{"num_hidden_layers": 17, "hidden_size": 384, "num_attention_heads": 12, "norm_place": "peri", "extras": ["capped logits"], "init_std_up": 0.0405, "init_std_down": 0.00695, "beta2": 0.99, "doc_mask": true}
Each number is 128 + 32 x the weight over the matrix's rms, rounded and kept within 0 to 255. Layers, rows and columns count from 0. Numbers have three digits each.

# gate: layer 10 MLP gate, 512x384, rms 0.0753, rows 459-482, columns 0-191
# up: layer 10 MLP up, 512x384, rms 0.0798, rows 459-482, columns 0-191
# down: layer 10 MLP down (transposed), 512x384, rms 0.0611, rows 459-482, columns 0-191
gate459:123135120128140080136075110142105147080109080086091179124110166149092096124153124180161118095122112151100129121187129137091162095135189085098142102173156162167198111209073133144135117066099124102124075131158123057125061085097126138086159131179102102158104179116120103123119145157130161094097138142117166105100156119147113076107095118118191116122128131155145137133144125071114129145136183099171124083161168225154156118127099171070124123130091115125147131108121184164150086091137144082111155165158135155076193116114163145131132156069159116214128100169125130170130139183139083163
up459:159126132098146131120121124106106109130108178164170124095141096168146149154082148118121116139087130124149127067134177078138148170097161053091086143078187155136082100151108109092179123138091136133150138100096131089081125098123156162153144136166151181145148093131160101132107063131138119122127112116123150098166158153134186113096073097121164177084150097189165096130176133173111198142142161086147170124167120133129129066114126127109128197137126105192081096145046100123157168117159125105155151106106202156175141134108200112170083124123136099127140142142237149156175176152110156127
down459:146174129159114136142172117101086123123131081200157105143148153088126095113107159083138161144121127179143125157085118146130097078120155194072103081115072155084116155145124155139120124111155096157092161125198138115132125128132082117122073114096122121118169103110098197137141132114134201121153148111143190071126125125149166127145175107122119087134128088111123123097042101118120105124099055142084075104140103118090136140132108100123159113120151140119190138110196099108071098126196154154110109149137059136133107095150148135085136162132124137108106134123111106138062118142068128112
gate460:161137136144121167139122121099103147129141137104157126126191097122145166116091171088190156104072113132115105157153139095166095122035128148080152127143158125112145146132161157157098061109150079175157157124149135209152160103106129184162106116137114120165184130138116151078108116102131133171153144136121175054130061215186179107150170122152131062128064080130176177126111130118149137106080191146111105140120174147140091122134190182067141104148149136180117071104107134175156099128073102096183083124101152141106139150163070102093127146113124174141111181143128136116100141129101144145
up460:127125082144119105129182091151069110139128112124087127167187158116133188154139134116192107113130118153067153068144113147181118127149115136141193102089106047167110203124110123124114107115064168097105132115110085185152112135120138181144136093169117136169146105089131143098095108158191099201164050143104142108122147150098186145102119110091131155162177127111138158165153133084118102126096150146116136156175130114091100214079126092170184118084123079106152138184075105091122126102154135088136113151111112170083109137103189177127086112169137176086131136128148112124120088096229144139
down460:133133118149127182126122100117130117015137146144138106121073099096163113147068103086126209078172114125073107124160160153134108157151132113122135127156111102119137137194091189120184045122105159132118140103150118135149113121144177149140101120158064057129108119149134152135101125124138159116072138145124105070109178130131098149151136125114216070094090162157107134121114098113094145095126130129172196133124083127126166102140146127114094083138142142108153124109134126103125122115204165155120125105171156189116117096173093095138156125150163185148098118135108093158136141075139138118
gate461:058109192103133164130133135114078145097094119185112078148080188101128142119199055108147170132155084158126142166152160134097107169129148109206170116171156125072158149131119136110166150118109129153132111125179126131119158116158078138152140090149165115137127115098076114130138145105083109069172142043126114120167107168107110128132154156107161136169168038187117150125178111180120154151167183158154108144144098116120150132127104166139124191165081109133064111099129154128105104139105113129088066096190188106105098116151117133142091123092125095115100138067098073131104088150160125161
up461:178140127117149133130117097143131098103167092108120158119176096084144177115135146070173099160121131098136135085139103160144150107174083152092174157097103117138153176138118146145114140128157178118103170110125078066169174084106121167157151085075069124146106107135125159119178126155155148084126141155135171131112143100087123131163124164116142128157135129143149096082144097106203116119160139126170178050069157116117137169085125104126120105078114166107133157115121117152175138149203145138113203142127124128099161126107145144101139120137166157125134129129162166121070112128202149089
down461:173139147165096104110103121111093135124188120178153141145129163128145098122158165115119116162129120117150186145097119105152125149142142128139105076153148115154081196074163128103152119137096122142141092139120126144158072142154078109144088068119101130196159129112131109152082111144122103142150124067116116126089123159124170108145170160162161137067123136163145138149143135129138104133117146106194088142126143125157103116146096169115114169208110083160106139132126109119130095098109121144124067135173151147097092152117150114145089134131141077102114100114136089117117129137132133139
gate462:153122113103099128091133151114114137107214141108159140073086171148081125102163137136162132138151145106107056014146129085165121207101084160108192167102162191069095090099093130142186152071163165169099142126066101086126076160115081081117155137138128121135171061137164117114066178116171157162139136132077135145110085140084161092138099182087126170059130088125063139107151128178090162159128139150074125149115103102132135144116135163134110058091085171082132128168126169156103122056116137132108123106101132146180120156080204198134113101108124129146182076110102150115124122165138121157
up462:164156108146121174193102137162150143109080118096110118203163094193164144186129149107125112156090124094079139192135125093059157103087127083112097142134070097155162152145104172126138119237092136096128103117114109130159182156068169180191098057124106122111156090172112076087109130156021091114112138163132182089145189119120143138131171169168133142162124165156121114113055093117171136133164082127164126077146156150114150104137086144105106101086076090070155128174080168070134114098153091123156084110103119128127104155132107107133066170163141154124121148131070092149131139052128176088
down462:160154164217172078076159121087109171156080160163119131203150163162081109129136153121095126113088165123164177149120150087140154186121219086146157150201116136105143094090143099125110178137119180129086099142090155099176167169144186153114186106143175209012135158162116143080122093105166109190215186120109081139142158143111094132151153125082122115150095165117116122109142111114071124120122130124065132151118157102121126136135139106145114133121129071099123155143186087131132140133133108127132140131126178105100192121142164103107126116116158082094129089091121146141154153090150153138
gate463:124157164160146178131175181170121134140127202183093154135115140166143164150119156139171156093126097153146106108177099136142110117094121146120095131138140081154119123144174098171155163205121113092150202130144074085147169180124212124157156072115131165157090140098136173071129110146148093131097074138134077102163118161192118135125082121150098092115088121120169100112096199085073107107094099087111109141160148181128153133115146145147154178136202111105085159093117099098113132157129123130139133133165104121124141155123129131163124088087114010155187137164156091133129145105147157090
up463:086099137114133136127149175106155152172124082090120165136122115158131124076088154181115132193134161122147135150152149067124145109131125126159117150129143140137115120074110165088174082107080120161159100114137142120099060128053138146079121167145141121126132131134110123130160116154076129110139124137130138139112091146137105121102136141074109169126122103192118140167185108071147128130161145124116110072133134152144142129189105053136132079066123124148162052159189163154147131107064111133171172121102155148093041091140090106111148173133145125114138077075167127130099176154149133147
down463:122089120130129095148074033141128140117151165137193171150115075114107073141167116091105175078167080120253116149053094155158140138112141068190100106117125092190210145153128101094118145146157138187107125103133149129113119137142127122181136118173083149144144102151125170139170104077140154128137112160126111127167141100143124222131097103187137152111077125055111158119128168189096132132140141125126185104166148096146154159174109168131158109085107170119181158079118152099156096115130207169152143097125143193186172119145141138089120151132179160088186161129116154092129144073133104172
gate464:139127125139140123151153112126172056091159121095128110119093147065131077149159117162131114088105147074103124138129111169146139174122171139118130111183166159138076119134140100182131132091170169149127178170094099160130157128155132126107124079120139106153136150113094120127107138207106088128138117078127110097137083078134121142151136167158136115170064112147143133171232159119142125092124147109111117105138147140100109098160094105157182145153125073135091129139140120153163126112172125127169074092152076153137165113160171165122189120126066122128141147139136041090129142131159106142
up464:118080114126111171145150109103140134146133123157124136100059162142099142132077166179146127109136173149117150131091134117164170178167103187205090119128146095168121145124103141067171093083130078106128175091128090126132156140168094117140144091125149145117092131117080081117137112141081162163129144110144100115109149104090167163108140138133113164159150085117132123106158093138115100096097084143071091145156096124044149140137114118173100110156144147151119111138117135143160102110103112093112065179128116080138143143123148078139113138095147141167109127098136131157122117118084076110
down464:077153119141156104154149186150101137120141111068139159097204129187113080130136113072159101066130134110183136158101084099094096143080124147107153136190123162114124123107162110131136137168105111150195148143129134108136147139134144140112081120085126107079142131144151123129112059121148103104123175149115096145079162136159187101177109137096073123153100147125115106143140155058155151119128123092105136160141153138149128131115073099123205138145112170176114128134152124122136137105111109162192137145126089176135125172190136112149125132159116136134154135094137083099090136115121147139
gate465:137152135055172175122106129166142128123112154110083133121129165120082092073118157088176165169106134144149152099097165155068148136100173070134080145142155128124107163154071115147069135141143097081133124161065138173135162120099148155122102112159128167204127155171153144135085168172149122125135095211116101196157131089157128156101093128117161107148151112149147123114118123181073168113063139106113142078165106127140126176128161158120104134194105139119118140101088106137169100091171173078159124097116134155135194136142129192130126169153145118156120141153098187116117145114144151125
up465:106086157126123142137110095084116092154158104138143105140144132113106087151127100200111113189135097062123119090145126146125127079140165152087121123149162156120143155126074109161116185128106136149092105131145101110108080074160130145093134090141095111097086067138119129106143197130136112211141154095141130140144172099141163096113142150099124111147097126163103155125132083111188174103196122138127102137158111153186119202125104137154209101081116223146096169128116140164047139128112122150111074124093113163110179125141120191076062152124126140170151088110113102124185150105152141139
down465:151178107154112109148067116175144104162130106151082135162123136159021189057151190115120123141197184102154086128117102103120134114069122112179151152150137129215137088143129142098129089125138078135125112140111157107125155110088135091151128108135134123160131169082105032126174126131079123171096092106060086103107094080099106103143156123109121135160137114166115137177090179168165126122117091165141188090097104120128099128143231095109106146112172127115109142133142130112157126148091175103094094117144142149094080131110177140099085136060118117125124039126196097080189100127165172088
gate466:143126157134155148140104166134099154156121163126099123088182131104134126161123138113085139178130108123137130128112140068158124150164125079078101084148110088136112145169144150112119162050125057097161110163148141159110139162143139071084157131106130120102120089161136138167155140135104127209158150119116062160107144155137128122099128059135150097091169085118181149163111125160130096095145167184100096146096151158135078215078187154150106133131110126138106099122132113151149070113151198110107152127092195181075158157164180153165111124086154124171109082119113150130065115183102103109
up466:123160145107138148110153126126078092155133118092082109079160113093124123111152081128153117125162143115132163108080153161132097086176138136182128111160132218138127161100087170153183100106124107175131126107182084135109104122115174110167126146115034129182078093123124114146118150119163157118116158089133155164110140120140133124119149172083102160158117148123125121146108189110122130181133119210125176068185113077083130134094103131117127094108123179135126148139157116106159137113082222181112162116080124127135088141068114095099107147133119135131128111124145134152121151097123116183
down466:106150156124084140160150146121137131113156126142135101134108105170093122127108151137144091140116117116051169157101121095144135127120066107112132157135121123103146113108203094111164114143067134168094128178067121120128132115152119185153139126116146166146104153093179163120118069005104110134154110142081083117163138118161151143102170134149115107140141103100154089126105156109128113096137188140146130148105103176161130091146183125142137099171147127110155123094087124097135155145123080068116084152156119111055149176156170111117174086122102142168120195092120063169080134119120168141
gate467:128145145138086066093158109099071127128102088135184078138094132136134166135137127093109158143106118118149184136117140136110133140108127118183097149104198088146138110096059116082136154108088105109127122137113127129152105071130113126074110139148128176039155118119077164167154161110144226166105122101147129145138120155164119105059128104085107198157160118120143112137114162101098132151157097132173138197189144085159147113155112126133192047114182153096136099107164126077127199074153132109112129121140087104111116088120113164103130128164026160090144171101155122159154134072145139094
up467:169127131105165108168119076078097154130077142137149110129110138152137149124168155104125166183121084113131147098104113107177156115165121122142173100156181114111137071136148158166131139139070093126130109136164189133184118126117132114101120176088083151000116052096155089123133147105114149107200139107101094116176078126172120113144162091119135080083110126115128150118084161141093103129119128141133139114179097104069164153127121172178128069106134123118141131110117139127132129100089060164136124173162167113067192110117113114160131159128121162113118074153088135113092163116158065102
down467:088154120063084129094101187051109116114145099099130103033062128195109189099153091149194179167123142159080142117154141191127059179118133162120128165115108096122093076095135179138138177103147159136153113145119114122150162060112140054074095175134199142171169105076109150117161152178139202126095081152180135166106150104058117088091085172152054130173112141113123057129146122079120141175157094089148156108157141163137071106123134146172103067095119089104099147141145148150086137112098130087098120154111086135088134095083150099094148211042152112152081103145099102126147098124096126156
gate468:111110157116098100097124145064065207123183173121168179156149211150139173152121101118116151145216156101148107125193132123149167088097127143095123129089178150086185168139159194112119128075145121176107161092171096141085150134108103189121076129086114079149088121153094109069124100122143039064166113113065106131192156072126100112139109111115123125152170058114103136089094085165124136114083163145111073135107153132137111146120119149127110115086133094147140192157037118174131175174087144110157141135126135095148123080072140117139072136104119191121124126144155205120105152145127153140
up468:128161161137175101209106156092144080082149127120167190109064090095120150131105089155131061069160160186122181107116113095129160123089071164085172109085129156184168103106130144088036076142067135113110096165073120154191119158157139081164163107133086154080139143118152120175098098121153110180166125075141105136151071133159155151154120048150127187155037176105216126172107135115120194136090130062072224032173104128089220097080203142172151114082130102168129144220132138068090076165079134149177104144222104138132167105113123148085161083127163097130144140089090144110126095096179105143
down468:174077119164094135162083112119084064166163050133098098119039121156097115065104143115110098082096091082086074130051098155127126136159211140181141180166155096111184189073054118149104139120153085103132147118175135152110054159119106122162093108163161253074123127114190124154101160101203133198102143163163143165182129215136150157164149102106085111158088132022145102122158174139121168138104090123068115102154095127100144175098169121114101095070108200092166089141100162097100006105091116102150158110143113108146141153091063144026069068159088106115142119107131109121175080126120143123
gate469:134119191090112139131129190150163184134157107112120103124166112113114157128120122164124094131173045147078157119130163120116137162098147135142134125154156094099131102144133124132158116186143119180142146154091105079141099130163162130206123133146149072165113118102119098121130112058194170194172136132136175165112117180081119098162128112174163126159107167070126161099170105079083128107136115143135167142147093102164135143089169184065138115095102137121112143159128075129043111067146142131139051137145102147138162170110116109151105074169117150069182144186131150120076103147151166109
up469:146112169103176099103070193141048193166155118118133148128107152064182146107082183140130172147101136163118100072124160139085132162158123120067109139082113137114138090138130206186029110124128146113157154079129092164196102178113164172105147066131105156112145129126159147172173112135113178119095162129105147145180126065152104133180061145181132102122086115096118139156162118127113164078121143091085130176094100128161223111129136097141111116179128184109132119100100125140125144115124084072142086170079182171100074114047156152143066154179158091074144104088118093096090150074155094106
down469:123123063130133135124176160169117139075137109099168136151112166148130120110147097123093076089182115112086181122146087123116124149144128112143113131143141082128117149118187080061095134181146134154083164169102160138100143098144091107203109116084124072141180137127158139060072111118121162155157154108144142136166153145143118124090123115126110162120132091157146202099176097121078182179151183122141090115099086134150072136110117128107109098098133085165032157120131153080094096125149138097155182125093093112072143122171109067142156040093114132197121102217137148111189085146146122097
gate470:139079124127125147136147141049102117100175147097158128148165134144009166101155139115126162141121069091087096196105122139093117137165112067163117116097153129134128150109090132164120140110115120057110138140143101159127143076118086161125170115162176148100115108131166175139154184108154135098139224125087127097096171145171096139101096113141123145109093155186150160156155108086125092182031142053143151143127144169107185157115157128132088059157120067171142135095150166159062104156153129114121120087090172194187160143155116142130163146129104121115098129100102125167047101128141163133
up470:135138115125172104155113164122150142169181137128113092079125149157171149137168102094142167114143155075046153101094135129178095129158176128115048144127199104089093079149125125113086105157073153155160128136163137087165129158126111150089138159133143128164147125064074120179103136163125130115144155100173187140139122113107181144112101153167104179119142134140094175149102112150069103131155102173168090139143072158181201145119054108113161080090158156175137124093136130116087183140099106097140105128126077132129073146135156160119139097138083111065182107133166096147224123111146122107
down470:143087173130116119136122167079162144121118143144170062134085069140075104134181093063165210122107183155116118079171112155032097104163131119131122172137165153090162113174096120121112110119166170109141159089074155147144162188130162105145189132086122094116110169162178170130154165179128102124168040138069137143117143160115136075149110128094083162126111131150154089107157151117129130091145125133151152103123142169111106143167113130127180136132126204093186189204006157110149139161130165088147163139227137130101118121121154085094125128121074086103088129205094112159216158131116126085
gate471:164075133106124101118113125122178065109101096088196139148131142125090145129167126168139130138115107094121161182162184147128099119129161087123143101103185104076153107167114117116162174120091145142095103162160125159118137111141121087076135126141132080057133176113144177144156163127101167139194126129076127113171082140130103156141103153100107148163140165078054116062111125150127109185086101104131128140184097117134113129132179082096127123134166113128067106134105065166088143124163098130125117116139156081102154093155154112165145125148084168165141080087116136163134135136099113067
up471:149152163169126103075112094145180052141135150125125138146103142128187080136146097113138170150174103174114130110121140118125145125173155155120181131150151115135127125096180103135118155126122091169116130140147093162179123145134146090038152128154121092139123098139076080111164097142178083106089132129094149146130166096146139093089108158098129092100100140175052118133145140149106126100205161097104142132154126110180023134085128126060115113113147149139082181128162118123107137084122101140090134144071142174138130137126068141074105126148113134137122141117095130150134150117141151152
down471:182100115126119109061083138180237121148107178149130135096143127093106155198184173118146167128121078117126114128177137145109188141110149129174077185153196104138136146154157073145204180193119068112106097180133112126120032145105114129083127162116149099142128143144109223136090202123111137099120100131129129127123082132132149100149108148135088096104119180157101156115096117156114114174145090115124093185159124082117174100144155047128185089128157133127089107183056074165134137153134127121156131102197124170084175156111176088222062099119123112109173159062141130162171118123031184117
gate472:144108128108189148143121101103136099073091114049095167083117118117139131105106117106076112174152128132107153163148085107118165130137191097101097148178114171196130044136116141140160130152105087119098132123137171100116098151132150172116091174127124123074127153154136129128168148133156133125127134136151144137119117106115160127138086136101115114119068109127047140087157120170176124159119135105113121147167161160139114135152137106121110115123110168154185148096137151142090114132135070117158197132145172149090145080065199099111176124080049136119198148110106116159160150092137107055
up472:070157106150141123175153119098121113134134129171095149102151096103125101180155142161141136078114086135091121111134154063103151102115083118100172133128048073072155100106163128138157133143090154126119125150133126138142144155125106132141116109119122158171105164138108170127134116141106151153133171128102115135101104095115139098133168081126178168135122115091144120155133163150114113134104116097094086130123152146109128074094129134148109195085095120116111134154138119101157165096143188122130110125096124087160053124143099113132071205119164125115095131159124130108118128113187110104
down472:073140120175115114117150142137126123138178117109108132113151134046119148125050116140130128079176095107125191195121044121098152120119087139100117102155133167144127090137156083121126101168103163165132147143084126084132122126148128169190162148105145135213145174171144215138097097069111092116103133149136104104093126056120146196079120143156170120163125176098113125123092112189086141135111135147138117070137147145117122185133137093144082180162124203154125112062144071148130116101092171132119171169101161133125141098144095145116150139204100119125119161130115094131121129086160121088
gate473:119116135123117131116099087148107133085133134145136109146067120050126184081153063136128151146109086130112190184128086124132111161146095158184096138180119105142061138154156106089094112123167124117143083107167090088099125128080140156166115146107129129112117159122186077087141131113109147166094085109125165103140156154115090192108118155165155169155116147120169159149137139119077123105175114119164100072133109088072165132109148109119154113092116236110203122143148143113144065072151197125123151118121075157092092137161128142199126149163099134119100132143141128174112052181112078145
up473:162151062141153156160167141130113099071092102171081167107119121120142064147120133122075101116129103125127109186182151133158023123123090141131163120168118135074135027085192115160143165142126155128149085202197110134126128208152124187172135125102132106134153125117117139135128154108121096098113153174136123146164167104158107172165071090100174119061155114126114104183173203176100139120132115094078061132095131142111140114079075115101144158105075142176139164157136086082192133131102153103144110151084154114124114101136154160196141108161164178121167195117155133103132162057099133159
down473:072095117135140152131118142106114181189195034101131140155140135121118193087125125077120149098141135081182148110135075166147130092130202107149094108107144092178176170104143102143127107098150184112110169136054135132148102110088141127112118171182142153132139095133137129150097109088140133100157164103118160112134104129164147150128126120086148159139096146111111064112182148134180110099120151118117111156143078131109130089186116114138113132138158124164090177077175097075160138070147083100119087119143109098139106122123150106097121093109200076099068143098094134128122105150125123107
gate474:102152106111140076078147146109161119185115121138156131139082151120099117131125083109163102113084113087140105202186176121145115169146093151073099110151134125112067129158102114072170136132092079132217129126179175145150147149171101117119160092120089142153097106108059178104145137141150156143131191131090135156159088124118092094085090145143120163124133058131120130125177061249121106076049110096142190137152150125150108089199120089066161072123100043073107119133138120065135144212087062134169122097119157140084123137100070128175088144058099166147150139143098095156117137152075162164
up474:200105175176072187124166117125188126128092165114124142151210118089134148100127102147151158096095110144163178133120181098085151177083095122096199063144115158083148078077138132231111115170144152136173103122097067160090153133111146193183127109157144110115115118201127121122135190123127121113109112109162123081137053174170172132123099080137120111167101149152128135157139193143122150158153168187098139137097092160125123128119102113178154133089127151146167138181151136160152116187143087148151113134085084070168135097121145121132144160156106111167080061086115086099176070134124097089
down474:157127129023119102138109143153138083130101140123157152157149127199138109141098115138113124084145071099145096118081179147161116117116062136096111125132134106111150105105141170102126138124123049140180118151104153134122118113112166143111131126165112129218119158105123202169155090189131103129148159148128104135022078100156138145093104184128128119099168095084119099142115080183148145091156128101097110133095201099087129140170170113109174137130139115097130091117097132108085161130131155075120111120211149118124157106211138157124168143082148150145108132136120184170127179119176164134
gate475:114151111142109162148137145124053140157155115078123154163131106146135185153122146179136130096075075116102171106165077110093112164167164149127119044138151132137121117121137205124153105180140083146096071121113109176135203121154056110137065151101147097108184119118077088120113158104137123054231102116139104077144123106067174121189137198134127109114140124186082130172131150182108150137149142118158115155125139115143110199163146123118082091174125074086125206103159124077117119141113133126153143175150156232083137155122113152132074175127134132127149151085137154090074177150085116159
up475:085101181155110130117104129170067139149145111088135161171128083173077103153152082140127158099154131143114114121079147132163146131130135164146090143132127107120157149132098155062136135064198180075144120126144146083090181146156165179132130176135080149143054129113158099102143092132238150144135113115113115147099139157134127176081180131146152137090110144138149128137167104093098111138146113097086129130164133073143166109180107110120103101120117112109062075131128103143124132111200120129202148127165151133135132162117125180078070154154147217160214133107093145059160161189207128125
down475:183137138110132134100168156185116129151111087131140155121156120180126141128175155086089124124126150146107173131155123136122094140138131068123158105131112137164133107142136138155121118130098084188116125079097110118139104094142163100188158160102176151197154140100128175134110104108089136152167161160089123143153175112109106138206134111152095139127180104116137131133128103147101188038133142138197180125104123113161185061077123152117134174131148128060098146106161093095133148159135100141125126115129098086125166117152131074165161058108184110107080115175153160142081157092120095094
gate476:170094158116093106139130074142104101111133127140138124143071123087177136187134181082115202119124095187119090045091117174108152108154130109123079114145135158142132111163102150150149120180125127155150138125110119047159092179145143138119093070177182092132155107163157137135132099159076131167162076111110139125105147164113134120105162125099168106092095136159120145125168225125177117102116139132175085088112120108086147172110123113185162048186151169113111174092089130164133175152141132127126142106160104097128098082121105135142104123122147096131160095109141136154125035184169141110
up476:145203160138123130119143087159135166092155191119155178043116162113187180113177114135145148182161175104157151135140138105153047116117091087125170108119146130117146117141077134101122132165082096120130125112115122112153133134157105085146139121153111201135096145147141145142135141174162129158145096181176126118054210115134133161099145112095161133164103129143149114103107166165069108064136153130108150130137136097133121125095138129135071119138151071144127095088091143133109122147139044155143114159156131126115093115129098086153150157121131143161088135106112083100139156167115137121
down476:153135142097080121128079158133166102113122123105095145117219113162122105129102120121121123158112098133126135117140123158136159122174176130130184113146113113102125181154124105132141132096152150082104103105104085127128097142084136069149165081123175133209098100064116126167113056124102136039101211118082122111148095076137084117164140160198145123141134166099163151144141107090147161117143175168115089108153135150137154047121126156079155154055098149138146154160190140090096132130131129141110195136152061150119136109180137208142132125109083086121117114109169125121110088100157143099
gate477:136088162133099110180184108157079114087147099125123071148139170175139098097136145114171161111191179150180158141051148122130117079140170125162102143099067077153085190120062156081165068124177141115150158114173155136121080144098155130147085094104120145152094145123097075136040142147086045110119139171117141116139142149150090130131136114132103080123186117104083177112112125193139192182137098206111127136119163125099139138130090092121071096118089129087144112152123176104091143134145105135036122096098181104199137153177133127082126097121145062107114222135100086086155180128195120158
up477:084113073164129170183146078180063131147154153102080099083112170117156154147184121136108114124120173172162155106093156126098131137160123118037076096129094188139127136147112146185088149135166156164117115111120103159120177122173152181104111102164107166157149111123173107128119186111135085173156134161185156121122151177101067174125076215073135099148036155167146158096126162094126133129087151140122139085097141162115116097069137205144188166132080095103135091130153129202134106127085145128121111091158049104099078188119124131164151127189133163085162113099151140183136099143089132084
down477:169132170096199129118166134086154161136115109101118146158164116141120158105109122069113093134092162110128139112159072124152182116151112163130177212147165151092120126098131197093107088142168071128145146128178122152183117115107107215094089143145156170232130099216072195121128114082205153129134165153146101161156089113138194092128142129151122177143158143101127152157216106078126139113124104125118146078170101127105115146153140156130111159163137146153098170112116147134127112147156187141146112156106178156061139081091150091100090095162144129116083201127136106112161172164104150152
gate478:117094100124117123186150108132122142102128136153154125175184150121091118128131136141112172080119131103123129124146074096092162173147177114140140110110119088179130153077112103124144165094152116136125107113097142060115146129124140162157139149129164141185089116116083154107173115158121130155136132142135094061069129124112095110086130096112101151141079104128157166114101114134089136114122176061152110152165069169050103111158091068116134151148112089151084134121103139177093130138153138155131123075151159128101105145124122133116089154121143089096171148046191121122156141118086158113
up478:070149198126205068085137168121117137151122128104118143088132129129099145087117107141070117145171103159112116129110066119164101169094129137095065084156072130122104132147120122089114152137119165150118170115126108149170140111124076089114140195133121120100176092126171110131128151126125094112091131079134131121134134070143092109146161123141180093074170082089080166144155131123196132130163141142151100090126119092125140109154123174142160090133139137081108150113157146177138133150126146109144110108143082107118130135071159172083129101145130104077135160113164165085135161080135125155
down478:159129111181159190138157142104153192135154162119167121152036152146096122140100147137101095189091111089133150145120123142133126128147121125169132165135131105128114132066130132134143115133113132134154158116141096069116146140141126116127143037090153130226115133096115110151118128139117156117202114143108077106154129126136145144098129154171128119117101113135062121154086095144114105145111100097150152106134136232069095134147162061147110193132146145171136135087150137092150121123160152133147120097068168132143107092138102165163116132129114149123141124072091169141149082130056183136
gate479:110110113139089153112070121117167109126139096087076092082130144129095153116063108143187144125163188108123147140131140107126128077173179144081155058109128121118098122174130178129139136123155148135101132139085134120132111119115154109083125196132119099234155164123160117156116132131141129110100113191134157140144112139149174085137106150176115100097171147097141125146089116086128137125078141126159134137146142067131196144106141180174155124060111147107179119102143103129150142118136117122155186100174116119185095132142125109139135151125094131128169112098109141071152135168146132158
up479:105109176119096194083117124131123168134150125133150153154166154159107104136131123159089121163129157097063141115140118115152085117173122158123096157160173122077134124165144140132140105096134110114154081145095114070098088127152091106074135111131121081106113170129089154104172137145167121109133134153157083137127129107100122114102167149101106106147105175129102111134168067129167129101139083108137172211087134113088087138097121117167138132092160130160188130104112149160126151112201134138086159112090124070080180105130113137084148155134113143148078113149163150134157180164128122138
down479:117145108130139118174122172138121178093142139135103121085101114156117135127091122108136147112174125176158148136114073110149134111123141131123134130091079162077150130143103147138112116106109058124132131147160067095172096092143142145082129084100127120255151157143121072150134111136062086107140155115132151146128105169116149119171065153114109109126162203096096116112103118129105148129169160107112110146100110135132109142108157159126087147143115125154140101125174152102079126126118134109117121102101100124120122124179128109129068132087108139100164145131150112121175134155140180159
gate480:132108145116166109158124119120191122165136139126158083121176056122191144088138162133109097142174101106090179113078186061160103164174165055107160160088096096115191143145130128070136116173151165083093173121196130143143102127085170124047098138158124159135147116133102145099087131146155109109116098132058107171034133138112146096102107150105155117133132126108124086144081104103127133154146134102109138172149133077133152077080155107071105140166187128123079128110131132159149167087159150173135088067154152172079114119131110161115142130121147118175114166169168138137091105120157148120
up480:156139162096085155167130137068095104066112145099122137118087145187140123146182118088166130108161147136163150172189108155164119151147116164140133119168125126140137117147171143175122130098119192132171087084136163144131138143088132130122166102085068181124085123088180105060128124050147078172099117177143142155162114149119119150168094207078080145079093116122081136055100092101108202164159130077190123114096136119157167112126171104112134055129130107153148158143136170154133158142181078081107095115125104160099131104153128095134137161119142054118154158146108101107128120112154142078
down480:111108065117189133103126184112163173072094126100194152161132099081113132143146143167154159078106136121109089105170178119159100129124122169091112098190143112203062128127075116089116146164120093109111124091225106149108165196158136117152150114140118128108159119136178169073143125122192149105124099079113106086151145114136130162087124128188216197106181137109170110186176076094086065159091168141148116157065155111089156101156081148127085079081121102192140118151089198147162130134083115130136170102139113134111143163175146165101186028170161158161157094121164143099066097118059153121
gate481:128103179105101152151132172151132123122092076119145136109126105100159144069153133170135088152110147089078150151116118138141136107077149087080116082190126124168128165150117103098115148132138113083115188115066122114129136141149074187183121121166090131084167161089087185112099138117138165144138124134115093093144131141043121123133058110138178176126094119119133015166083165171100162125114109110154124133166139157097159098093150110198135173161128120093095071131120087164171136074151127079176109177099161144172094104123163196138128143111217100151142103089177163146160139189150125116
up481:184123106146163115126131064125068178107181177178177076090142108102075161140097135138101143126158151108127151126113098126149130118195091117144099119129076113104166170124097099189091158088118139143201153189208192192157122150106182122108107133123137143212080122122184082230226109108139159155135123089119160119119068091180056083113202160143069123124116152064090181085180105149119117172081153162127122092094115063119088184129146106117132116126098144104108171151125163026141117171168097157096118117146102095111112141089097064167114155157139084115138145088094081101111115071126153177
down481:168083201090090111152184140149127099107076159123155167127141070173069147114072101156137098170114214150218141141051110134136155108130148120110111097165186114103195156039138110164092129113087168069123162158113153115143128162158145194091143195133166116178129125104134045120126162127128154153146156147115204092114119135098138080182187080198145111165135143121054112135161100180130150147086075126133156091148176181104122114115153108153172136127181109079136116117105110175147170170159105115136065105128133090104129109133183108119128152155152108142149128109055148068142123165106143182
gate482:139119167099124116117127065169143127078148133150131084132102128147148176106172163105102110103111124121132090164178147142100192096104167159137118116132162127148191139134077116130142132125139142139104127074125126131089133142079145110109107135088165179066162157141134089138113112174108146126175101154117158171084135097066126132128162147085108053122129141098143168142090183121126123085135111164123147056101110136142141092082111128149107214082126163104144130068111103104107106148118145126120065137098144114125132188053156155103072169179142151049128143067106142158109063138113136119
up482:147149100108082145146139055185060141123075175121126141148161144125148092120202141115203052108103074137114149213154088084095125091117089138134066100109123066093134177178086188158145165114092051159135097145150093137166137174076138110119159120174181121146165111152105143091119153137126065131136129101091113170149133160189175134134120132124133101210125138117126117168128079138131109060098144148139109163152152149148172115130136149166111136131150177111164160121174131107076138125124132109163156106091062102170092126146146142128153135080134085151103137112121088165078146132094133117
down482:142144098096178146126079162090100082160161117163146107169085121132145115147116161149131156093134158135113169130158140140165148152139120128082139195082144126171078107127128181218145106162191123088132119109156164076108077107119068101099099127118092089081137152103143136143108156079129177123079089090102090153142123138138148074104103157139105129099094086187110122084160178157118080123175067164149144175116105134114142108104077097140170063135157133116070103120113158224129072150170139124068192137100103144101113114069137121098121116139163166152152113152147100124151143117145164158